config = dict(
    n_layer=8,
    d_model=192,
    n_head=6,
    n_kv_head=6,
    head_dim=32,
    d_mlp=768,
    vocab_size=4096,
    activation='tanh_gelu',
    norm='layernorm',
    norm_place='pre',
    norm_eps=1e-06,
    positions='learned',
    qk_norm=False,
    attn_scale=0.177,
    bias='all',
    tie_embeddings=True,
    parallel_block=False,
    init='normal',
    init_std_qkv=0.0361,
    init_std_o=0.00902,
    init_std_up=0.0361,
    init_std_down=0.00902,
    optimizer='soap_variant',
    lr=0.00638,
    beta1=0.95,
    beta2=0.95,
    weight_decay=0.054,
    lr_head=0.00564,
    grad_clip=2.0,
    warmup_steps=200,
    schedule='wsd',
    decay_fraction=1.0,
    decay_shape='linear',
    final_lr_fraction=0.05,
    batch_tokens=65536,
    seq_len=1024,
    doc_mask=False,
    train_tokens=288800000,
    steps=4407,
    dataset='wikipedia_en',
)
Each number is 128 + 24 x the weight over its row's rms, rounded and kept within 0 to 255. Layers, rows and columns count from 0. Numbers have three digits each. The size before them is the row's rms in percent of the matrix's.

# v: layer 4 attention value, 192x192, rms 0.187, rows 128-164, columns 0-95
# o: layer 4 attention output (transposed), 192x192, rms 0.149, rows 128-164, columns 0-95
# q: layer 4 attention query, 192x192, rms 0.203, rows 160-191, columns 0-95
# k: layer 4 attention key, 192x192, rms 0.188, rows 160-191, columns 0-95
v128 090:107118105085146139141130104131098091148132137142115123114113104117123112131102088149138142125092141124125148142118143111119101117164144105086144174121155149090096090178143092103109153133131119131077143152128103135098143153132133150120131159134135156099109111160142130071118086108100121151
o128 091:149171123160085106137128152117168090134103097101144125112149149130144093134176156146119120123165127145148140102129106153098152113111122123159113086141097093144176132119151159172138120104143127143137113117093170147128128089076161122148132123152108104133150143160149105190143151170136153121
v129 093:120131134153114142117174155101148113124148131124114161110154143158142124140082130097120084132135121173106169115105147152107084125137131115139123143123103170143130159098163080142120086106137160103094139156079108119105139136178081140113156124157116165124116126133169128170154150123107069143
o129 090:132169148153105148150072138164128169101120151137132096112096129094107113129139133145136131095089144086118094129163138147154121111171163164122116119149129079135095129136119142141131183104142118164162076146141111139124132120077130128166106110131146109120102118128143131137090112151135138113
v130 093:148163070119106103154102124174143117147125114127178067153140086124121146170143121106148116144143098106141110089117138110125138101104154141115151089130111112148120119123112122102167154123126097123122119111119124152131148139186116090146123156144133153132179164126082120149129092149089126138
o130 091:160092178144116135125117119089120093115117134158106160119072125118109123130149139158139157107118159121117093161139113115104129117139091103133130168139154163108137126158163079152083122129102143124129107131094144109119084113100140115086121127103089113130094108122136105084101164145145150110
v131 094:143154085165127157117108119153108125139140098111115136182140116148136112176171108130145101144139111110185135150111087153150124077167147105126082154139154163109049137116124121138127149088161143127171113114195164148127137134124111135168070160147111163074133114136146141164124132154138081141
o131 090:131107164104141135152165098138193141094133194168128104128130107105124142113115127132125163100104141155074129111176158115086149099122125152141141109117118098142140113110111123146129100168117123171108152142074129102120138125120145136116140086152128100115141129099110132100144148152154165122
v132 092:126146137133149122109057137126130127131129114147111118094096102118099152140191133107107146156117128124110140102131109122101152140190109189146155145100165135145131101149115112146093128164129133110138148166161094135127198115149123129175147114138059155129100135106133133131120135138154110095
o132 096:108131154114054106156149124137129122159103160116139126185150151115118117161081122088147118151144130104132144145087121149133111116098126111110130109152129159092144125125192138115161107113120106150123166077120171137145093135135143148071149119134172112124128122137109123129148157094121129132
v133 091:113128168136124134102145122114101078123130132107132158139144159119174098158102112122134128094138140117110160140128128119104138121134146100116172092099188183150092156128134117133118124118173146164105129109155100151113093154166121141116125136095091174142102161167112128124069106163113110111
o133 092:137122094133124121160111138154160191162108119141089095103120123143072160114146126147113095114097134124142120117104121131100100117125128155109150138114088083078103084137133070153137132141100134120078136119122124147142163130089148106121139172131163090126111115108084136131153149144163143130
v134 097:102127088173141128140133132143139139071152082138100109121142105100121137122100097114100143146166119120159115141095138075138135154104106129134145120150125168133163135123125162102106105122169125082131140103125128142099114138107147150103133090131080121148173110117173083093077080057133144158
o134 095:144146126120123126149114126088065090121112151098136128124108175126145145165118148166134141093146149154106111093173129126115171156132119103148122124135113113135113123101133121131185135114062169146156124171098138113115124104143108092137129136111141115110094132131110122171094162176082099075
v135 088:177153112128121070095135157127090127140149104092129119113113116093132118151162143096109153129124129130156133121130161144137149131073133156115135128096087115110127123148103102137122083142147141123225079105096167102124174164159140124104119106108086144139125159133109121095099160135149127173
o135 091:132096158148137156133122121104147121111130132173111128177141102136130092146110106154118127083139109130146117112126109142145085154144126117172160169145156119120120122107146166113152165125138146183126135117130089107146084082149136160147132154115151135108141119116117190144157103124128150126
v136 091:113160157126124131146101146142124121105089169159140110124138068120109170086156165140144076139132085065135123160138099156132124106123158103114122125102154133135107178155121121133140132126147141118131120143144125136127168124070107158135129128132083109120117184134143126123126130145133158129
o136 089:129095121111134124123121086142103148152152082121124121110125165104124124177097093105108138117122174134099116101106139157108095114075134109125131143139135167104142101111122111039124134102111132156123141107139156117127123096131135099097135105137143138115156111134151142168160141108096147105
v137 085:107130112114136159149160134085112139173116142141141166122156113132143125128166105133092135138144125151144096098148136110152103077120150120109106137111161119125088141123129170137104116150091094139134127117068098122099109124135158142204093120101130140160140147137109085130114127181150111122
o137 093:124101125136169132088115111113174150137152104157147136139108136101097115139156142135162165120087122128117180129112121148092103147125132128128114088157113176107137127139162105137146119120160163096151097119190096111127131134119094133075163162096148123151157134136166184201114121127116151186
v138 092:119129133137134089108124087131104118157093098162119117137102130172188131107097112116107099136098134133146142115153110183111095123143142078088102115156138132150155120159123158122150119115106142093147189137134106132131119089122098139149099121101117158106126107159138129093086129140093089125
o138 088:094140113132118107121134125111155117075137160058114145131164111079085123142128151126149146151173078135122096147097122100123167151135144115181142116099131111111145140127138083124107108161164101158184102130089131089117124171140132142076137112129132149135122126112117137152172133107119155088
v139 090:092148123118137145118108146163084104137147145111129129202160156104113133118116064131147090095151151128095116123179161125120103092139143160121155159079147123104124130190143115130136113138093080112131119131152099069139105123168141162135131103164115142137113124141129173111140145151106119159
o139 095:143099179138122132121141127127119150137125095140110130062082127144125099134114119141135163124135099138132131137126097136117137129142138108117113083117089141151163120111097131149116153136172159143128125127116135140138198133078143143120124156152110160116102149099120109133166110068161131111
v140 092:110087135150126095152143149124100136129139152106157149167172100138125133115113133113140108176119144160125121159086151113097073150138112136127173135110098149118139127145066103132111143108117132156078135120114100158131125129118118153122075126123115122168103119138119138148145154169149098122
o140 091:139135121111117151094125100157157157131111122134107117106124142111109148151114135151075139101109132139126106143166126160151124098127140115120103141144151065122182138080201135133099102136134150118160112135099146140154142121110128096137126154124148161124160114143128114105124149122125135119
v141 099:125094098132121125123129140125102114135111146139139141143099157133142160098127069178103117119141131126085135169148146086120105124139137144130101136101161150153098110130142105132109143132163200128099157119139169125118159116148097140112131137102112106091172135139149151155151092121161161146
o141 093:138134145115129126133153135152122155105154131167139129158156104087125113155124129140171127095128115143151111105098120171169160113119175129141103175072081148105143107128104127140122150106135056140115144102125129110120122153100149120159126149143130107150130110139106123130125107159115110107
v142 092:185142156147105139153164099097151129106110180123151108112128132119139103096121129151124147161145150114118116129112159140169150134125107139104129140101135139114127119130145103105116124092107147123171132109130119157073133101095124162140125144120151142137163114122129106142129154084091119142
o142 093:117167132107151104128111157118093136146128166146125135170120127133125140138152119127104143070117100137160148123145086154101108116137128122172109135130147132068139164108107158173132145178135114143150119117085121117193138156148127077143114161114112150125107136126141145077114137141124147140
v143 085:104142123095135147172117153101141133121096122134123089107134117128118099148143150117123130067145120144160115158154125159112155138107131147130123113080096107096119122135123091120151092138094101160079126084112109113124119157118154129137133108141087139088135152101153065101158116107162133155
o143 086:130119146138130119141124092131082149153146118111117140095139103115108166138115115129132150180096151129096154132108131125135104139167097134118141114178147152155136147157133145108115141118113118133135116137085161137127116162145093175120164110105147077163140095123160133140087164152103110151
v144 087:180143148123156160157146141119105143142145100096113143124138094103131166122111094097105122110109166101136146168140177150136144121161134121163125136132083143120104086146132132126088117143170148134133122123117102117133117153150144182131114130135140109086142144102149080116106111114078165116
o144 093:096133077142104092127136118113140118104083137116134145136137129168147128134143144176114154174141118137120088110104105127097141109147096119079156101099142108110119155130120139154126109151148084128135154108142109149119120124099131109122160094090123149148068092093105137160131129122122089120
v145 090:152121155104107141133084147105139110148159136121096114106084161119154160096129132091128138091123116155126130112144110103131082062126121131105160147092114124138115145125104111193108124122157120159134107111120139110142091089121147141119149139141108131132130096110143093169145157142086123136
o145 085:144125175158167160130138115134119150112094110129172156138157114156107122146132145120125117151129123104094138135114149143130128115158176112105118139146156134103152166109148125096131158117100156115131126123133081128167179154107145108139131090129124143133128180131134136117150084103148125114
v146 094:176137136085108118117106134105108151154132103126154125109157134160088098093110144161122122087173152108144140153109146136136149148110163164165108131141154117125157106140085175127115105093153152082121109125132120113133099136154108123171129124112144148116126136132122122118126114142123115135
o146 094:115110150171124165120139157175178134127120142137105159152129148120188131152122117131164162149112089133123077134165124079106121143139104100072128160085104133136115123113188115141142137170121124168170118124167175136114141134156139127090093156115135117091116141093147123122111171112127116104
v147 086:111120129111109149107123151115120123153132115098152153092096157131150154117155136147153114125137143138153110169145153120119118193132127074136163133096127056172123127115103114146117162095089125104195166111099125111138113114124115105105137101115096133136115125117097112150115088113069090131
o147 091:148092119154130076135114139126093129097157131119147114103109121165092087137125141087148146107103125090101116138126128162124192138145103163103112131140135145077145178118147134069134081149158153160115135142154131102125129120158122139110116121134108100094134107128138133104115114102132154118
v148 086:129136156104135136092138145135114166149072096072109108116169130147135081136086147130118144136113097118110095140137096165100147115126111145141106099109162112115096135136118065145092150138111167102089128147140171138151121122129142113094130092144102121133166126168112159147109101125152089184
o148 086:109134127129145163121088109159147140117131131149131135133081107115118200136145127078091159149157094139126175109110158120144107106142126137093113160123107138114156150151134143110161163093158127092154085091088093126084156088130126156151122180122127124122098114081107142122142154119137156113
v149 089:162100146087131163122099175134111161126128127120127165107142119131142130133128105089137123144130165127103134126139101155174127127093133120119168105144139087130126144123095151162109120121144102145131136107117167154116095138135138109105125108116105113124123103119074100084126131091116121145
o149 092:085105141164142105133121112138111120171080167133166136138146142157127137123118187151138144129095110103133148098101118102097118125138134162170124137105088127108132167158121132108139153159123146137113100097153090142123162119152123141135141112115162153114111146084155129100112131155149161137
v150 095:069179125113151130139118097115138140142133133139117111159052195148137147141104133169177119150131124113124107170165096116140140119153094150144148124127172129124140070143139140112100107061099119162129116182141130095135124148121119151097106149171122142152149132134107135125130117121171155112
o150 095:153084097121130121125136162110136148083151101144164170132192108114145104137158139083127140108145130140137139087087149138102129126092118129131136108097067172191139147123126112137158167153152127119153118071100129139103126122122160114144144087119154122095099090144143123137122127143117122133
v151 086:114161123095138128149096093132091135111073113122153114125110163078107132154135176127133133133111164110132114147123132107142139172137118105141180114075120148145125120097139154126150088128109100131088056118078143139160120123137081146145133146106143101158140097141146160124111137111093139143
o151 087:137073104126107138057135120091174087078159122115115186140109082135129127107114128120150136134126086138130123087144147111159107140123131194112060123151146106127131127131111126148124156134137128153134137149139120049118103157121146140115078126114121121123126137135108113104124120120148118145
v152 092:125131139124110142147092131109138145167153112122153144133150136108169116127121107110108158144124119108126140117142128155098159120177166112136101102140116164108099151113149120091099090141141114135068105169104108157130103051095143088143128115137115112144122104061150151114134085161115109131
o152 096:095086169141092105137133075144098108107143172111142152173111147168138158118135148141099141141114117103131146155115140081144121140119119100111134140103146132131127112141083133132153130105106135106151145106138142140129136207124106142139131165117161109103160135153098121168113140111161146158
v153 096:133143132140092120110090166102113131151117118121153142125135116125156074132136126122123145089122123124144114052140144132138200127084148103163102109090133074116184133155095113129096136121165137113179107101080135130150116135102094119157174135129128104181120089147126148094121137107100175145
o153 095:091062127141125153111152093155128132155105157113139125145114120124094129111127115136138098154166117126138129144087142120137109157161130119094134123187134147130071168109157160155151083146122131116092138143144141149142152128165172160097102130140119152139152143132126132119155110130111112167
v154 095:160136107127145126114136139104106104123132076170167105106116118126101133122160124104147104134143131062083138145145142112146155133170151118107204124120104172128162140134108138129127119161105159124119145146147152131124116147112106125140075145111135187078120116085156135170099130155124086152
o154 093:120185140152113134122146149154148160092114138103086140135141130127137111144137159169137155116141153132206126125119157134092113144096142144157114156137129128138123145133159125113143175073176111156153122122138105115124146114111105123122150156133129071177139148138141116098104154138120158119
v155 092:154092127122163143111135099133109121119152121180160124129144146137168120091129134121124150103125115114165131129143121149090099120122161135108163111116126147133150110145112138087096096135146127163138126118127161128116157099133076127132156131178141167137124147071105126161128201151152124118
o155 094:129121109137101150128107153120138099164136119092107140106099130063111118140177114119124082118169126128072128090110139109165122122144104127107097132136141130123112136111133133156135174120128158116106101124116104109131122132131131134117068129105119081135147137168151125136158078127129125140
v156 091:157113157126147148106152072188150136169132132137171131158075159150153118134122139149082181145153166132112121121131140138143079122189118132130158134175110112153134159116132115124133115093125092120107080140128114082145116135113122132148136171111109135126075187109117145139135086093129119147
o156 087:110156117150082137144117127083131110128121137100106125129143074106146094151103109120169111122114098161091112154122123139123151098070142109139131130078135153097154131119140154112138109151170151135150162126090184186122120124084116128108093125139127130108126086088132066111147164149179103123
v157 100:118101155137120153108106114137122124125114103113114092147146147133126132132104135138101116102139127122114153131142075081125120133157169112145084119112083104106111116163117143102133134113103166161137173094105137093139120130129111096111153188122120110124102171107101118133141147125159115184
o157 094:145067137177132118133118137136158120152108147113121199080068133119126125120159137128129118142119173124160140146112192158113141154133082131092122104140147125139113142150124121118136109138157094115125076103143127117140150131141137145138139097158131135157143119148114119175123093133118121100
v158 096:154133139105107103167109122134111087113086128100075109176121070156130185117136149162113121146098111100116104143103151106146079135119176146164116132112130140164161135120149133125141100118104167168120119105114158108116126111103121130142094179112113090109144120101149166115137120122151126168
o158 095:113120132150141112108156133157154141136135163179147141131145177110163066150110142098115168127139137151153180098130093126122135144129106131089120174115136111081136074151100129120095172149109073088100101102141160151140141119110143119115143105152138147105118192134080090115126130145100118111
v159 089:082145128166092123115113165132137147040084141132136110108086143101137114128128154116134162095143178135141126108147117118147129115161121133122131142148141129138102152173119141103100133173106137127128138104118101099119078146104115076100085133142156112163143093094127150114123175141147092172
o159 090:148108124126169121130134119116116150194157146126152157134119133137133146152102123142135086168150063093151130154089133122111116140135091150115079111139148089110104133102162113136113136141136118156169131154156125172138142105135135139168174099119110101096152150138116133116105093100134136123
q160 104:134106138093120093134106103115124103109164081112101136155084132194141135161109143137072162137146095143116142127138087144155135138143125118085108116145138106140160144142179151155091159130097136134147144089135151155141167142145149139120138180165100145126155140088129102096151143116153137140
k160 104:160142136107123140178118126085143131083124119143106099146147120156124169154114170108094142135154125165131083142178144121117122150130134089121139140128131197141124128076120099139119153117140105127132131095146119092151132112130096120120165180143150134093135151093104125143130156133111100111
q161 116:099121142105138159166148115146125128110126148106119093100104151112111127155176126152178098092147123167125139129129104155117129157138098138115148176098110121119116083123122126161131195102086122100109120134135112094147150104124134104157108135119122107119092120133125107121140087162110136091
k161 117:128150137120103098133163134135143145097107168143142107141116149120093142120174103182103097149157152168158185148134093128132150091099121131118142135126076101103156123143097105183090122115084119118122108107140120143127133071107148136120120158115058148114129137178120110118142087151106108121
q162 108:135164144159167144089095097136149157182165108118092113108154115155117134134123132092104105148145126149127135136117179120126112117133119111122130126160094059115121143112109132130112124109131127127136172173148096138145100150137138099102150141146101081149112080121139133112101117133097151134
k162 111:157105113124144130105071092187120103140132151063088119114114114160123162155114129129132122137130113155124126154099135133129104166090166134114155110099121133105153165163107107109133103131154155144147094134136103182095110164130147109158165159127136085150129082120154129127113119133100113133
q163 103:119086150083092106194110113140119078142123111089146169095127120131166138117129136145129104155153126102125144139149098167131158114153168117155107118151141135098097147156094149120153108149152123166134125144098097101149127113142169110106146146121132139167131148143156094137095098083074106124
k163 105:128152176115143139129176157063082114128142129078149132099070128104134127130138135121136123136127117131132123139063104184126093120119156167157144122132141160146100148141133162094123120139151119122172110111133134112112152103130085142166127105163188118173122131156116126114119132097087130078
q164 101:082092092150156116125129146174089130113137142131107071113098133142141143138104166125136133115131149123149118149103118113127135087126116099127197096118127054141099127147094130180111131102087102154139144102114157166140135107149090088130116119102102147114125097113136081161107108140146115159
k164 105:149136103098096109126144122119108117119143154167139105115113116156128132133100147150126147110122129123097120142118130138113148135168154072140144145122155137120114120126097131133103108123090151129119151150070123078144128147116093097116108111109170120135067114088121119119131157137133140160
q165 098:117118116122112103143113122162145113104184118093111142141160156156155123152149124095158133066107103115165153127103124121144170105124118109142139130125140130149108155170087174130137109134131131135151117134085108148147149130131144102091065098130110140117107159139099128167109141154124140155
k165 099:139160139071123137114127152129104112091131116121131150119108168133115121120138115093130129092110102111143117125133124129141112138103141117164164121178147129124111097128106071094161106083148148138132157164084125148144134110162133166114141155124127155095079166135114153106138160101134106140
q166 106:127144143168139141133124092101109148092165085136132124112141106105145100130149142139138126138127140140133140119128126118121155167168131148141105137144130125118143155156109141127144065114151160080139155139110132131120078081157096143147134125143118124118147146168150118081172151135143150137
k166 115:125138142137113158105104065110115117113176126127085089088128091095073130115120128136162158184117152085161148175193155113124133090115118124126106115111119076141106137172129128101157152133142112092130113126149112138151126123155114117129121120148137160146147153156153139095172134119114101157
q167 095:102119146125137104115140075124135139117127114188113153076148101115152105122126146167215131139111107120107110123148124153137148110124133111185102115077094093147116118135115152160134107104124134101115124107099126121144145092117173115135125102119150107126092136088124112119117127161129124112
k167 105:110103154122144158117136125113137124128118134134118123076094097144143085127129144112165095145154085116077127134143096148116135070095128118152161106140061111126107108130130158111125092160111131131148142108099082131128140112148118120141140105185145085092122106125131123076154140165148144117
q168 097:141117148126095134176136144138175152144130139120108158112145116143144114101089144167130099121173110152160127132127129099122099114121121088133107141095128154161121087087154146173102141115131079112125126101109116124179142115120145127131173134123144151147118127095121164119146152134149095167
k168 108:179149132159127146134129156133160113107080136146058126107130119100161116093157154156119083155133098193129137140144125171157116121140121109083142130100129161076106110101173174164123137121129126142133110123137125112138103138106124116153149060119134157112130085125132134082175121132134116120
q169 109:100121165128119116147099111152132125106120123127107156152151169139112126152154136132154116136107144125082144086127113137073125145113118127157107134112113146110084090178174146132126093121133110139162167125123145109150131106105067065098148135141162159150095197187130177120151141130065129139
k169 109:124166120157110132115139094154067149123120125138141149096154105120120130125158109095156130132090109163114097147142054112123135158133157146136140127088110072097129112152103088122156135098150128109166131120123098148126122122146124091156120113129157129142171137120146132113169105080111144140
q170 115:120085126147110127103101133150095090135147108144103127128134167187095106122137128103114116210113131163142129129115134152124152123121141136083135107130128118126166175125104067116098141123115126126090152116157137131137094158122115119108124133106141104116125114098167133129143134086098170107
k170 114:113079124147148105129135117145126119107115140150120176126086100173164119117134120160148127139123113131105156131156113101110110165130104106110093118104138079131080149145113122107138143127117128098138097114140103145100100157132085135074109160168163139113159147145114136120088127107184132111
q171 118:079116120097166115135135161109140069138143132105095145123145120143111128081144112115128131122156168110159130112181156135112143091146110127139136115127100134167160118109128126126125108138112105112152139112117131154107093093094149141101117128168101122109147125147085151106162127094113136141
k171 109:108101101142106130195096166082115092175114193084084168132122174129154123106127104072145105079169159086096119105159105103109095133123168097129116108169157153140155151090111143135152135121159116123140154120127116121106104096091120140134105110097100110128155133131093122093114165101134129122
q172 111:154110162133128107137103141150112131083132138145119101123137126148080099091154152139116143154115127111118110135141145129178176109112076093105119114104131166109114105067139137119142134114138156140091169110154092118143097136106147119160145110120117154169137163136151135165171160114115109147
k172 117:179117151143125073157139151138118118163164118126119174103095123117060138074124126129163151116126144128099137117149169170125107105132103102068128109099106142124142097089153114123156128139131134124088126103090129140134153136118106118191134108137117128153133152100154156126145149109108080153
q173 111:127121138165096140163166165127124151123129134137135172128127137152127122076146150108133111105085129110149125144118149146119173076150149117121136140153103168123152145119102102128132179138131146107104132099106127123133161137130147118163165090110132100126119138125138145125146142159194134153
k173 109:099104090114158123133148155145166158111146143119111146117118168126092117120152140102133159086149124073149136140067123187124143101130160134138161108143110133138120158189126152080149120148112135056082112096128106133139157095132129168110094134133159102075154148119101159107135156143153141108
q174 103:158155119118085200103124113095103174147129101115129108131154102118124117152153099162070157099102117143125128122127142145088131122126158142099078089114125092132113104129155076132093160169108112135143147116113138157127073122113138164107154122138138101133082130134158146175124119142100132118
k174 108:139118114127126160165081109151122128144104121167134103174129117148092157101152123106114157115130096123109168194142119136100150130099149149103097115129104093160141144083157121148081121136133153159129105138141122172098103111152085136133150146166177125130090125121141127163123116109081119146
q175 101:102111147130136147127121174118154138107103144131142135082101087138107124123144122109118093151110148144153152133180141146082107118118171116133146093104122102122106120103154124108154126121114167150175174111132134180149117081123134103129105135151085145123119093129121115104144101124109085134
k175 107:153172095176091120096158182140135106128081147170128136114138165124113133118146141138119132146118166120120134172161143161124138131132163153110135130112109148158114119118091160073117104139136144097165157159144129159149107143114178128110131119162113142153100130123151105108171122079136141107
q176 103:150117135104101152123153136146108144090150142115155139147125122141088122158110118140144113168134136131165135097130150087124165088122145165122134144154098107110106191117101114127112114173090154152147166125158120149104112158098130159103105110125118104149126126121139153161115097103123113113
k176 106:146108119145097146154152120133105116103122119135144150148111110133131118146114144154172111107133095139128145137125126076141119174092145179142103137144161085136132080114089150141148144148107160128102195114109130141143120120112159143131137169105120132143152153114113114114110111138131097147
q177 104:109156118087107146107136170115126128169172149129128114176129123134121149127150136133122127130138158162154103138108171154150150159090126162135162136103122153132079145146130136138134124157097102182166129119154123098143129130127085099132122125097147153134154109111148102113164105143145157134
k177 109:089169124101114138103121144142137111205146131120136147180137115110149152098108111131144134100157155118134106140125125156150146158122126138137158118116149195094131174095121122084093120107107112129125132106143091157111116159172114144083091156089117107157110153057104086112146093113135100145
q178 112:147143179142161098140151158177123116117113124108152123133111143146160092099122095126116141126139130115136144115089133121157120150090145109153132168139126108174116122168139176136156100136116091146122109121100165156115161120068121144142094146147130153100115098181094131103139136116118094138
k178 109:155184142098128127153139099158126155149128113119137128130127147147166098125142078162115092145165118138128109144140124120154130154165161119142118155137161097136141097124147161114148091114108104114123135109124133172132127114135162107118143084115114169113124145124116096122153175157109176122
q179 095:153082118100092124121145148130151107104103160171140109122141097155124126139201130074096166136091174162145111109133191132146097092110164114132107122136127104104091136142128128086136125141106118134115131145119182144111147116121139157122128132135146127113127108137130157127147099123150135187
k179 101:129131139126137104171100127107126170141120148149163111082110130105135138127134125115123135084148141112137154121128157091146069136157128116084129138101141141109150168127127114145123116151112155129083143170131152128105127144135149120126150154182136109114146121104166086138145103139141139137
q180 100:174174119166112137154140146135163125115131126132140118112154117161117096127082153066182126118195115160118103090141148120130121098099149122090173175117148152101145130127129129123115121107143166120126103158095166120113133121182146139118115132098110122138062103126144178168108110118131128102
k180 105:158168153145152140119154150110177102093180117147174106130132120151104149092137148080164171164170086134134128099095125124118126134107110110119106138134135141114134135156104071132165112139122181156138110151146118125106137125110154142097085094120101135112090115111122136086126097129106112106
q181 110:101120198105165104120158088144106154161131134106173109149115156146144133128117131107128145140119133138133172151119112140165148122118114114099146132135155188076132090149138135140104166134117106133144099114162152168130106078115168114137155115084094131131165150124129149125117134133151151110
k181 113:163107159099148128119137102172124161120141116114153134176114118126168156119100142089071136091110110121126116119107128093181166132088133102109136170150149131100153153120130138126107173151142099138150105119122129129134114093099092183140123072108109137154156135162109088106116161127142126105
q182 101:127101148113147068120139134116134116096142115157113126120122160097131122144129137125139105072090102131138118127064122164172132160170123067129132162129170095115120137137145102138096129147148121113121071147127152146154127122137116151061122135122100138101149151105114105148124144145146100124
k182 103:105111165095131101088137159093095140099150137153122108105145136109116157106190124120097150125110123136130132143099137118144128108099113095133152147149118131109125151161175115097071131077154142103152172123124101109128143148132147149115172155111122130144089104131145114116120138109156130129
q183 109:125165150147138127115148138110130126110139088132126129142158099142114168135160124126167150134128135126127100081113146134138124156184132132100152155133144070109128132104111134121109139112116162107122141159157106117157114177131159144153134169169149089140111154076188152124117153096082125096
k183 105:133101135131118125135108132139137149120092118152145139143083093156099117114085141160135151104121140125157152100147135143180141181180114096081109150083101114116104110120142114137141113099137087159146126163177104112127123135153135159142135147164155137162095159096141103116132137147096117161
q184 108:129135154175132129129094136126115127171171129124151140132118127133112109085126128159148117098120133086165137123112117110135123129116135083120163103165150116122165162125163164194107123119088105175178122145120140101127102165153139094126155136151086173127151163144125119097119116139127131156
k184 111:132103117128126135120084132118156115124155138141167136118092112126161117159130145133168149100090134073126125109144133130116144149154095105122141153176145147136146137118153173151126131123104135180107139136105176099153107115132125092135121158135129165150156147126133148099135138156108144154
q185 116:135152129174166161130201144121136088122151131170101129139150125134102141117146088076124147151144140147126115140127163111122134099081130120096171097149124105102162154107128107146107130142105169133135178138136135138115116128106166140122137182051171120154130096100114131142149144112151127101
k185 108:121145136098086130104098151138155125149121129114115127112090126128132092107163135123117157103087147136113173113150141119148137147100121106113145129121138145139141083134080148131093127133135137112129123149147111102072111132100118140099137145099114126174126119063100104164131117129179151128
q186 098:143126136084164113112154150139151081151115143118098088140114133109130109142129162145152133176150095187115146135102126132092137118124147120164137130123085152116147174086123140117082095125097174111144088117186082145142103113150120101104155146153186155141129149131135128116126120138072119117
k186 107:114116158119138128095106144129116126136122076130150144120120113131201118164121110136136108118115100208104141142088120148095088133097117079162097132121104117097121134134070138156119177090106136136126120106149087117141097100104108131124147110136133150156131132113137127141162128132123137119
q187 111:119119088122067127134144128120143153173125151141127099121115144143113173115138105123135123153155164093098109158065102100148118120134121143072090149132154113139158116118159154096127150146107123101097136152157129133120124139127152160118149176071129136163114145152130135156141115135097157125
k187 107:122101100157163150117125098171133153173138160129156079121109148142128139085169096137106146106137150143108101111098123105095099126122162164068091149131097160129102120178150118125105113093125119102104131109152142112111103134112105158152154157098144139102127160157144113137102109130126172146
q188 102:086128122125154116142146106159129162117126146141112115100128148146098152122138089121146135154133137154121117156117157166117161123129121140105106162150104129166103171101149122134105138113100165145143111117203108098132114130170110121110125175129169091165129112151060140102140101074117141127
k188 107:128075138143144128097103121119130097159149133131124120123093151116122152144085133131109109152101116118125085159148119109128149155141133127150094122140109125121144152077129148141162106106123118087132117127153110131116082112134129105098098138121127121140187150091126113121119131130113118154
q189 107:147078114069136077145128139130152142123144117107116145092108113180167098084121130146089133150115125141112093116132129123110176105139110129086125114159094100129092119106117160154107144142137130121128119108088138104105117118081093121116150156153107156118129174116137108110114144132130113151
k189 104:155148084102124156138120139113114091104088088147113149156090149105153139150095091125124108147137111153074094099158100161087178084143128149112148114147142149128126122099165138145110213184144123144148123081078165115131123092106118146146119144138078104130141168154109084142126154145127122134
q190 098:157107107144115180103104106134136107147121106128092057129113086144151152121153112110120099109114129156136150108084090170123126095167108131109126167116122122128142176102121106087111167102206140105123120143125144077099150111157138076136123137097127118077098098128113127120120134159155155120
k190 109:124093132123105123140117107151134161121109091112132074171089133147160147134117101107155118110153158169139163124075095146094132093144114151151110150159171102105161170178135108111095130130131133141130158133110148106131128174152096095120097130157094113113087131133129092133115119148147131110
q191 102:136149138101123095133108113139116156107080092137160145134129144107161122075106127139116146126099157146169133083154111084090161108123186169200119128108121121116150142082140125125154142109120138088094110151120118172090133145135084106140130165141108115152145093087123130143142110152122186094
k191 120:127184154142107125097144152098112161166124094128123141125122148103144215148121154104128148119098151123175125109120124132149122108100119132115100120101099126134149197123146118116143134146134119123132131134128143113134151127125102111129130129107136153098111104142184124132111103183123142128
v160 099:110152098137140154159101145145148138120112182150121144130121114126121142154152132107130108133118150160099113130116069117141170097130139141107126116167095117119090136158145127103090122195122126114157153130122155151135085168099197146130150095106110130139161139143159103125103092111090148151
o160 096:113170124128128111116155142123111149089164137127126115156105144143121104116129131112115149089131148112124077117143121116101126129116077168139154171141133110089114108099129125143108114046112107139136136142122177149151154103149107100137117128160131148115137126152099087078105165132102083096
v161 092:144118122129125180159128105091116124144166129116180155136147165114095123113110115186151142107105097166109120127100137128127114114155091155148162158139175135105154123160123125120155139107136131141155117109124120170134155103140131117108150147108133144146114120145159108129129123112143132130
o161 099:144134086159123106135140133160137102112101160140095145144129152149153116114143153101145122158157129111122126138117129118096123072109149076058117097107139133132102074125102142102123125111115124114152120110127152127119168101105093107122139129150107093154166148117103095131155137106158119138
v162 094:083100102117111116166134108144108116152100127119146117116139135136165132099130125154132141148077131187151120166100101167137074143140122114119135168118117100186158072132129104169091120117123095144161148114148052121122124174169119137156125118132137114116150108122131131120112136124125109123
o162 095:117125109161194188119155150115124143098179128182147149145136104102146115125132164109148127144115127071132130148158176148123127168101143119141145189116139162081130111167131142150117127121132133133135090116142114120105161099147140157077132160152145142183145157098113125135135142147131143130
v163 097:125112092132164167138088144170126112070169156173092126129178141095171113138115162167108131109117130109095150132117147101103137152106148099115091156144154146123135129133110118118117128178135158166123174097137126132122148110108141066161130116122128104120101100134111122176101121095168128110
o163 096:132182141130113095099076189144108132161119116162127136110161148113129120147125131175102160115145120156096128171118122122147127101163116161140097121151112120139110136124154151107152097127140149095142103098123128121112116067087113129119163102161133158103132165118123173106125094108119102123
v164 100:159127107158133150170073130089139088123136132149102156116116123089170126153127097108134146115112118121081167149097173118165147141107094121104117138169129132106142134167153135146125109115156091117096135114152158130133136140097133185167121091101150107104109120126130129105115159123146124108
o164 093:127134146102135122113114157159120155099115154128145108159129134113125151201104109139097148127137161169133109082186115126146180114142142168124159139112082142133139164135085144151167161114128114095174117097107120105148150102111120065126154106168124114121100127120145133144077084134095101098